config.yaml
n_kv_head: 1
d_mlp: 448
vocab_size: 8192
bias: "none"
init_std_down: 0.00591
seq_len: 1024
Each number is 128 + 24 x the weight over its row's rms, rounded and kept within 0 to 255. Layers, rows and columns count from 0. The size above them is the row's rms in percent of the matrix's.

# layer 3 attention query, 128x128, rms 0.13, rows 0-18,32-50,64-82,96-113, columns 96-127
size [106 101  94  81 112  74  94 113  86  92  95  99  97  87  95 113  87  94 107 127  84 104 112  93 109  98 109 102 124  98 118 125 118 106 102 116 129 100 101  99 110  95  90 102 115  85 112 108  96  93  84  93  94  99 110 105  93  44  48  53  67  75  83 112 132 105 115 126 117 129 100 134 126  47  50]
[[168 150 109 130 152 138 130 162 117 134 108 148 129 131 120 157 122 124 140 128  89 138 143 121 135 153 150 128 124 125  96  89]
 [ 93 116 113 107 121 164 108 123  91  86  74 138 140 163 100 173 121 171 120 129 127 157 141 163 130 156 135 110 114 114 144 168]
 [ 98 128 146 101 148 100 163 154 156 164 174 159 105 143 167 116 133 120 144 126 136  92  98  82 101 112 110 131 148 140 118 122]
 [156 121 155 130  97 141 146 111 135 113 116 123 138 129 114 102 153 163  93 165 179 154 115 125 145 127 127 174 149 107 120 143]
 [104  87 122 132 155 102  90 110 132 140 102 180 147 149 147 150  99 165 166 102 147 122 126 107 114 147 117 104 100 140 125 138]
 [147 100  89 132  80 138 102 106 143 123 113 162 163 136 102 154  96 179 121 140 136 131 154 156  84 129  83 131 112 113 156 160]
 [118 135 124 144 187 117 113 127 160 147 134 101 129 154 141  90 167 138 126 127  85 112 138  85 115 149 149 100 106 139 106  94]
 [ 94 148 149 100 143 125 133 144 142 124 159  60  98  89 133  89 151 111 113 180 155 140 145 115 199 167 126 170 157  99 136  85]
 [109 142 175 113 168 128 160 155 128 156 150  98  85  93 172 130 144 106 131 126 128 113 138  80 133 137 139 133 155 124 111 103]
 [ 91 144 129 139 142 129 147 131 135 109 100 103 103 126 127 102 114  82 150 148 106 129 123  84 132  78 119 168 123 123  73 131]
 [125 123  82 113 167  97 159 128 112 136 129  75 104 163 158 191 148 158 178 178 141 105 118 121 115 158 176  84  98 135 109 131]
 [ 99 128 180 131 128 140 106 125 123  92 106  83 132 119 144  88 130 122 103 107 130 125 110 100 124 132 131 107 119 108 138 149]
 [128 110 136 138  99 123 158 165  89 110 151 124  95 103 133 123 150 104 103 149 111 155 134 131 102 134 149 150 104 182 105 116]
 [190 152 161 151 144 150 121 131  48 123 132 161 110 103 139  86 135 157 133 113 122 110 126 113 164 115 121 179 162 130 129 124]
 [ 99 147 145 123 138 136 110 113 120 155 116 121 105 129 147 139 131 111 126  98 145  67  99 181 141 122 137 118 127 117 121  95]
 [123 114 137 125 126  87 145 166 144 125 155  88 104 129 128  91  97  94 124 138 110 137 121 152 153 146 148 129 141 104 114  86]
 [127 161 156 113 154 113 131 178 154 164 156 114 115  77 139 115 132 104 161 142 110  87  83 130 115 145 102 143 137 137  99  86]
 [145 150 104  97 121 120  97 113 139 134 167  97 174  98  92 131 142 142 137 125 118 116 118 116  90 123  86 116 141  98 138  92]
 [136  98 150 139 121  92 149  94 146 132 110 136 123 128 126  83 107 132 123 142 140 117 128  93 132 120  94 142 141 114 122 123]
 [136 123  97 132 130 154 124 131 133 139  86 158 156  93 124 158 116 141 151 134 136 108  97 168 126 154 119 151 133 131 100  94]
 [ 79 114 172 175 116 107 135  82 134 122 149 129 117 160  98 158 146 144 151 125 131 130 136 151  23 149 158 127  86 148 146 126]
 [149 132 135 137 121 141 130 173 154 139 154 166 140 106 126 127 138 104 147 132 138 134 126 117 148 139 102 146 138 174  98 141]
 [175 142 108 117  86 109 129 145 120 107 180  96 105 128 144  97 121 125 106 142 127 111 123 142 142 122 131 124 137 108 158 149]
 [128 108 129 156 118 106  93  96 146 112 132 152 122 125 137 159 125 152 146 103 116 125 128  80  80  70  52  79 128 109 139 132]
 [127 107 133 173  75 116  98 124 123 131 105 152 143 159 123 138 129 143  99 140 141 111 147 125  82 110 106 160 154  76 136 157]
 [129 136 130 124 157 153 151 152 168 121 141 118  85 100 136 160 153 131 160 128 122 136 105 130 155 105 123 102 111 165 139 157]
 [114 138 143 113 150 109 168 139 123 115 156 128  76 116 159 135 137 141 168 105 145 151 143 160 170 125 146 153  78 146 144 112]
 [133 154 110  96 145 168 126 143  91 109 153 105  92  73 125 144 134 110 178 118 132 162 122 113 154  94 136  81 163 132 128 157]
 [ 84 157 129 105 147 123 157 117 106 116 131  70  92 131 120 114 129  93 141 175 153 179 168 121 163 107 153 109  81 110  67 135]
 [112 143  91 128 149 121 113 141 112 119 170 166 151 145 124 145 158 132 148 148 131 122 140  91 123 170 129 123 134 123 144 106]
 [127 131 135 169 131 131 120 127 125 119 157 112 148  84 100 128 154 101 134  91  87 129 127 107 152  97 151  62 163 155 102 169]
 [135  89 156 128  79 101 141 165 119 148 129 147 116 157 134  89 110 120 126 136 130 123 167 155  91 116 169 159 129 114 157 130]
 [173 152 144 111 101 130 161 160 105 109 139 117 147  90 148 137 138  79 120 147 150 129 160 141 148 121 104 147 165  92 111 165]
 [113 167 131 134 149 105 121 145 120 119 144  83 150 137 119 148 123 123 154 177 153 113 119 123 113 110 130  98 128 106 128 143]
 [146  84 109 107 135 142 118  95 103 133 132 168 103  81 150 108 123 143 148  84 107 128  83 136 137 139 147 109 165 116 153 126]
 [117 130 115 137 135 112 131 139 113 157 111 165 185  79 102 134 126 124 113 130 126 128 110 151 153 162 110 143 148 148  72  94]
 [119 109 146 136 133 153 112 142 120 154  73 149 180  78  97 132 124 123 125 134 117 127 111 135 141 148 103 158 127 141 103 109]
 [128  90  89  93  91 106 140 175 149 117 167 141  85 170 147  97 124 134 150 108 142 123 114 136 140 135 131 120 106 119 143 115]
 [ 93 153 121 135 153 150 119 152 121 163  91 121 107 121 121 150 122 165 124 133 139  95  82 115 104 198 155 156 139 131 109 141]
 [ 64 160 131 148 142 100 100  55 157 162 111  94 104 103 110 162 109 148 150  97 128 120 121 111  85 147 154  89 113 156 129 125]
 [129 130 138  99 145 146 149 161 123  89 117 126 127 133 117  94 171 115 164 154 150 143  90 137 138 161 130 101 107 119  97 145]
 [150 122 156 109  78 152 130 114 129 116 151 160 139 137 131 135 107 154 128  94 136 144 136 113 107  97  90 147 165 120 132 157]
 [135 136 149 161  96  88  98  98 127 140 107 155 126 123 111 183  89 134 101  93 153 120 141 146  78  79 116  64 100 151 132 137]
 [136 113 126 169 126  67 137  84 149 144 110  99 139 130 149 123 131 148 129 147 153 100 165 103 125 155 162 162 113 119 121  98]
 [140 139 139 123 137 125 144 132 166 101 150 121 117 128 114 111 142 152 104 172 132 157 110 126 161 157 131 122 110 162 120 129]
 [123 134 134 145  76 155 185 122 125 107 124  99  72 139 131 124 103  95 132 113 107 165 129 164 115 102  66 145 132 120 130 132]
 [118 147 182  70 156 163 154 129 145 141 158 118  93  72 147  79 134 110 143  89 127 138 129 118 112 140  97 157 131 127 131 144]
 [123 138 159  93 125 116 161 145 122 110  79 113 132  80 131 148 173  95 115 117 138 161 147 160 102  97 101  96  91 111  92 154]
 [119 102 133 186 112 109 115 113 179 108 110 168 146 118  80 113 143 142 106  82 109 108  91 117  96 195 178 100  82 136 153  86]
 [147 132 161 147  98 148 122 165 112 123  79 101 126  97 106 107 154  99 133 146  95 159 128 133 147 114 137 140 126 104 154 130]
 [118  98 137 132  97 125 158 150 127 140 123 128 144 136 110  98 123 113 169  97 141  87 188 121 107  75  93 142 133 101 154 127]
 [105 146 146 119  99 154 166 123 140 144 147 118 137  81 149 122 125  94 126  78 139 155 161 145 161 109 136 123 116 106 112 143]
 [ 97 140 178 202 103 100 134 158 156 126 147 107 134 102  90 142 164 137 114 131 135 104 126 123  98 152 142 105  81 112 124 147]
 [123 143 118 137 106 119 145 145 135 114 137 128 117 129 132  99 130 181 142 139 160 121 127 128 152 183  57 149 118 130 143  98]
 [119 103 145 126 172 108 146 153  86 117 159 119 156 116 137 110 159 121 109 142 108 118 121 140 175 177 148 112 122 146  93 129]
 [120 126 131 129 159 127 133 179 134 119 130 131 103 140 124 131 160 114  96 186 124 113 101 147 131 156 156 137 124 127  75 121]
 [133 118 136 131  49 157 114 114 142 105 137 157 142  85 111 145 130 128 109 109 107 162 139 122 152 120 101 117 124 133 124 115]
 [140 130  84 135 117 100 113 115 138 121 123 129 125 160 131  70 154 125 120 145 128 119 182 106 132 186 132 109 124 123 140  94]
 [137 161  98 120 159 119 151 206 128 128  86 145  95 147  78 139 115 112  95 120 159 138 102 148 155 186 180 149 133 134  85 138]
 [141 124 126 146  67 146 159 135 128 112 118 142 164 147 117 115 152 158 118  98 124 120 125 116  94  97 154 103 149 144 134 145]
 [150 111 118  99  84 112  98 129 142 137 159 129 163 127 150 136 130 142 166 111 112 154 118 161  94 126 120 102  97 113 113 152]
 [ 98  87  86  87 125 118 134 111 168 121  94 133 119 144 100 163 108 133 126 107 138 109 139 152 122 142 123 160 124 108 138  44]
 [110 103 120 140 105  76  96 118 157 126 115 148 156 176 118 154 134 164  72 118 134 101 134 127 133 119 166 170 140 122 163 127]
 [127 112 117 123  69 121 144 126 153 123  73 146 186 134  76 129 112 118 113 127 193 122 124 152 106 155 116 160 120 143 134 142]
 [114 128 138 112  79 151 173 157 161 111 114  96 145 127 121 154 126 140 106 120 190 119 122 144 130 131 120 173 127 159 123 140]
 [155 137 117 114 142 149 160 148 161 117 117 118 119  96 153 137 126  96 210 117 123 173 169 118 171 147 135 102  79 117 110 119]
 [126 175 156  97 191 141  99 154 145 157 149 140 124 100 157 102 152  90 151 135  97 137 149  93 149 137 121 100 138 130 134 117]
 [122 153 107 147 122 124 131 169 127 111 158 182 149 153 126 157 145 113 185 118 139 144 127 101 111 132 148  58  68 120  82 126]
 [126 142 148  67 108 152 153 112 109  95  95 113 123  76 119 106 100 101 178 112 133 149 112 121 123  94 128 142 145 104 132 113]
 [166 124  95 140  97 129 163 155 108 135  90 189 149 109 115  95 123 115 142 124 113 137 106 148 150 179 177 145 115 143 123 149]
 [145 123 142 117 148 160 145 100 150  89 155 107 122 133 159 128 105 111 181 139  97 157 120 105 110 102  85 146 157 133 186 124]
 [144 176 102 170 143 139 144 155 138 106 131 137 161 148 108 173 127 145 176 115 145 121 165 112 159 130 203  97 100 145 145 181]
 [121  81 149  66 126  88 120 134  83 139 154 140  94 118 147  77 123 119 132 132  91 117  91 122 120 140 162 107 137 102 118  97]
 [134 129 152 135 136  91 165 115 160 131 143 123 127 139 109 105 144 120 176 153 116 128 174 124 109 133 112 117 173 102 133 142]
 [131  86  52 174 115 133 114 156 142 131 126  94 142 121 143 107 131 140 108 149  92  79 133 101 145 106 139 108 173 147 139  89]]
# layer 3 attention key, 32x128, rms 0.0978, rows 0-17, columns 96-127
size [ 88  75  92  76  96  98 105 112  84  88 119  79 102 102 106 107  80  75]
[[129 157 157 146 127  89 144 167 152  96 134 101  79 170 124 126 129 120  97 124 110 138 145 129 145 126 156  97 104 135 159 134]
 [122 166 116 155 133 100 153 180 119 130 118 122 104 138 146  82  98 106 100 121  99 123 162 116 141  84 139 121 109 153 139 110]
 [125 117 108 117  71 152 168 171 119 117 173 176 146 133 138 150 106 124 130 171 115 153 155 160  94  82 138 131 187 127 130 161]
 [128 126 128 161 134 118 137 110 130 153 122 135 159 114 159  98 106 116 170  82 159 144 164 117 165 145 166 125  99 137  99 132]
 [151 130 124 117 182 117 149  92 158 137 124 156 112 125 116 111 122 144 145 140 136 152 143  94 136 158 131 114 159 167 157 183]
 [108 126 118  95 194  99 144  85 151 176 149 106 107 158 114 146 117 146 119 140 113 150 114 115 124 145  97 115 130 161 126  85]
 [ 97  85  99 112 181 112 131 105 142 163 141 122 113 131 154 116 120 143 182 100 144 119 155 107 133 156 105 141  84 159 112 106]
 [149 160 126  86 161 114 115 106 129 150 186  72 113 132 105 117 136 134 156 148 178 132 139 120 130 124  86 132 134 126 164 112]
 [114 131 176 134 107 130 123 152  94 116 104 137 145 108 150 104 145  93  90 143  95 113 118 129 101 129 121 155 175 104 114 100]
 [140 128 129 116 108 178 122 133 118  98 129 147 142 135 134  94 145 128 110 105  89  96  79 132  94 123 130 129 165 151 135 101]
 [ 80 130 126 128  95 130 144 169 133 137 164 101 123 142 118 134 141 118  95 107 126 125 142  84 126  88 169 114 102 124  90 102]
 [136  97 161  90  87 134 129 108 169 103 119 127 167 148  88 138 101 158 133 129 136 128 125 131  78 129 120 139 166 114 160 174]
 [ 75 100 133 132 112 132 137 108  96 123 112 158 131 100 101 156 126 134 153 129 152 146 102 166 119 124 169 130 103 136 128 149]
 [114 122 119 126 144 126 147 107 123 117 131 117 101 115 154 156 120 134 103 108 146 146 111 137 105 156  84 110 115 167 117 139]
 [150 132  95  99 106  91 110 174 100  97  89 167 148 101 127  94 128 134 110 124 120 148 138 144 162  90 169 161 160 105 148  96]
 [ 84 110 144  84 113 118 118 115 142 104 127 162 122 146 146 124 131 132 155 145 156 145 142 110 130 130 116 109 113  97  70 120]
 [141  88 134  58 174 138 103 120 123 146 169 133 144 138 149 138 134 153 125 150 113 128 123 152  85 133 110 147 172  76 133 113]
 [122 107 120 104 130 133 120 142 137 117 130 111  95 156 104 157  81 120 136 134  98 134 154 177 102 135 133 138 147 120 153 169]]